From a checkpoint of a small transformer trained on Wikipedia: local attention windows.
Each number is 128 + 24 x the weight over its row's rms, rounded and kept within 0 to 255. Layers, rows and columns count from 0. Numbers have three digits each. The size before them is the row's rms in percent of the matrix's.

# layer 9 MLP down (transposed), 512x128, rms 0.131, rows 497-511, columns 0-63
090:127171122129115114124148127130165144111119104117174152106136056140111126157109096148133161139097116159126119156126139171125120143138149165090106128106132124160104134106098139137127122134179113
094:142116102094150104161135136141106146099128066084150102104154126112139126156140179160107085122153138131183103168121146118143135110142122138101133147123117134150115094132083143132147118100114170
100:106147145099139096109104118067136130086174122120129142161147126088139129140127136108163148144069145143127153145090061136098175151133121091145123125138102143107100121144131069132147116172117101
093:065148116121167125136135115111126155139153177156121095146076085114150117081124115125126113116155137121111095109133109141145137147104119112118123114064117132080123110107150152148114155086126115
107:129158141118121133119094151125105149059115157086139089140090119148166101124100109155129142120139109145121183125129161146174116140092114137094112089115159142111169165170129107115139156128105165
103:107163129136161117099107116130128099119073126115132134081134107121120120122091133124140177129084113160098146154103132120128115130138166147199111107095125139109136072133137158168135068105130128
103:115164104149120090118110134101160159148146142149132145123118126128145120086141147114158138126132127152141114106157156114171122128139096149176111131112094094147163134157158140120159133135142109
104:136129132110123097135157161147091158119133154152146147159136113105111154139083119120129118147140137153166120120152170152176176137134149142107133112131134139132162132097128088148107105184152109
110:138102112149117173158128154128117140144152122092155122141093146093172112117104142104160130056119135146114156136145117116198114137103098060140148092141148101092115103136137127155126116123135126
106:101154129146128143117117099067176078084157113164107131146099133161101154113127120131203165139133160166124131115107123122139110155130150166141158142128136129126105179137148124119124119119115126
100:101131122125132126136163127096137128115101137172143099082155147129171130115156118124137123140127134102114104136122073154146145140109107107142123148124163108154138091129144106184148156159134097
097:142121110130124176189115117111130163118147126145163104094129103135135115084105119119126138088108144138145146089109154081136124128142162125142115094162094142103148122157141146133096121137117113
110:154129170132123173086093098107133101087117141130153148114138150108167072100116104163129082175149092142166120152139139176115141135132143129125154152145137112163116150146120120119118122138117110
100:118144124106104075093151119119139125131118137145104119142108171134158126134121124136114103119173127163133154146150159132106120101160129153144130135074116159178090154104132089145099163160103139
100:097127135102111082167119128119170142121117153122101142109142113138101135122126115127152148128095070094130095117098136081101131132101142125121103116163149104141102156125149132119131131189137147
# layer 9 MLP up, 512x128, rms 0.133, rows 498-511, columns 0-63
099:135132102123125129119126140162130128122149126139186121108133139102137149131099151135069145129142142110134142154108066135108107121137100106132122146125095131101141153117152148160150138133096134
097:131145095121170152095156144128117099125138162123134113099106151106138121113146113134118143156121131123164153127118092100149153109059154130106162136072168119112121115129142140127090118158086142
102:145104113142135167140114129182087115161148127133154136124121136133167180138079134108103125155140145099155119129118097122148142167106130126086108100095108165131078150101130150127121147157139147
102:168102125160112148112132138168124162105083138150101096146183143111148157105142136100142140110117140116129106134126125120088131181163133105100108140144153103154092103108140179135136157109168104
110:132100121124131109138136126137065138110142117108089115123135142123116165130144126131120124150123105097152138130147117105115105110162108101148125151102137109099156134126179165136107178150120141
104:141141129150140141123126098104090113137088134169101133150144157145094139171128160115109128120149092140153163105083077110151139078116121113097148116126133117133127159121159111087140124091157115
097:153138148148132130111099087156104172150114152123131118142149150115135153133117139102103156116137145119142132161132103136139134144099142171121135178127135087120135147099115147162099138119148108
104:135132132139119153139135131155094136108139130123103161157094097174118153127116083119119129156140149103139107128123137112100135152129131139134158126098144122134147131160127108130142105142069094
105:134131144160129126117159144122130113145116143158093110174080115115210120124120147111088126106136120121157140099170119116112151122122167142090099167102150095119153135109188161086133145128160119
099:155128103140141142126075182146096099141184095133108120172154133095109144163104146148096156122122158111150142171111096093135177159083135106111148142126114117137151102152125127128132132150130124
090:134187106146143127174127137163141120132154138112135152133124122153138147132127092124117159143120093123161075061128095171109123114065141108137149132123108095123129119123185156082149123163109111
102:132129115108126156068138166165142102082134111115091162116087131130142200079130128096078111178134125132119163144123103115115146157144128143132109109129165105147126102113142126116115174150115137
109:134120081115174138078150113135137083151131139193079099152109129120123139135111110134100155118133083103132149117153108138085133142131156154084099119123112112107149119135128119084110157115105142
095:152126132159148127117174128171098095161126137117161168144128140154128130117117135103165129117070126151142129133097132125127147102140174188134136164094097113128112113119138167159125136162095094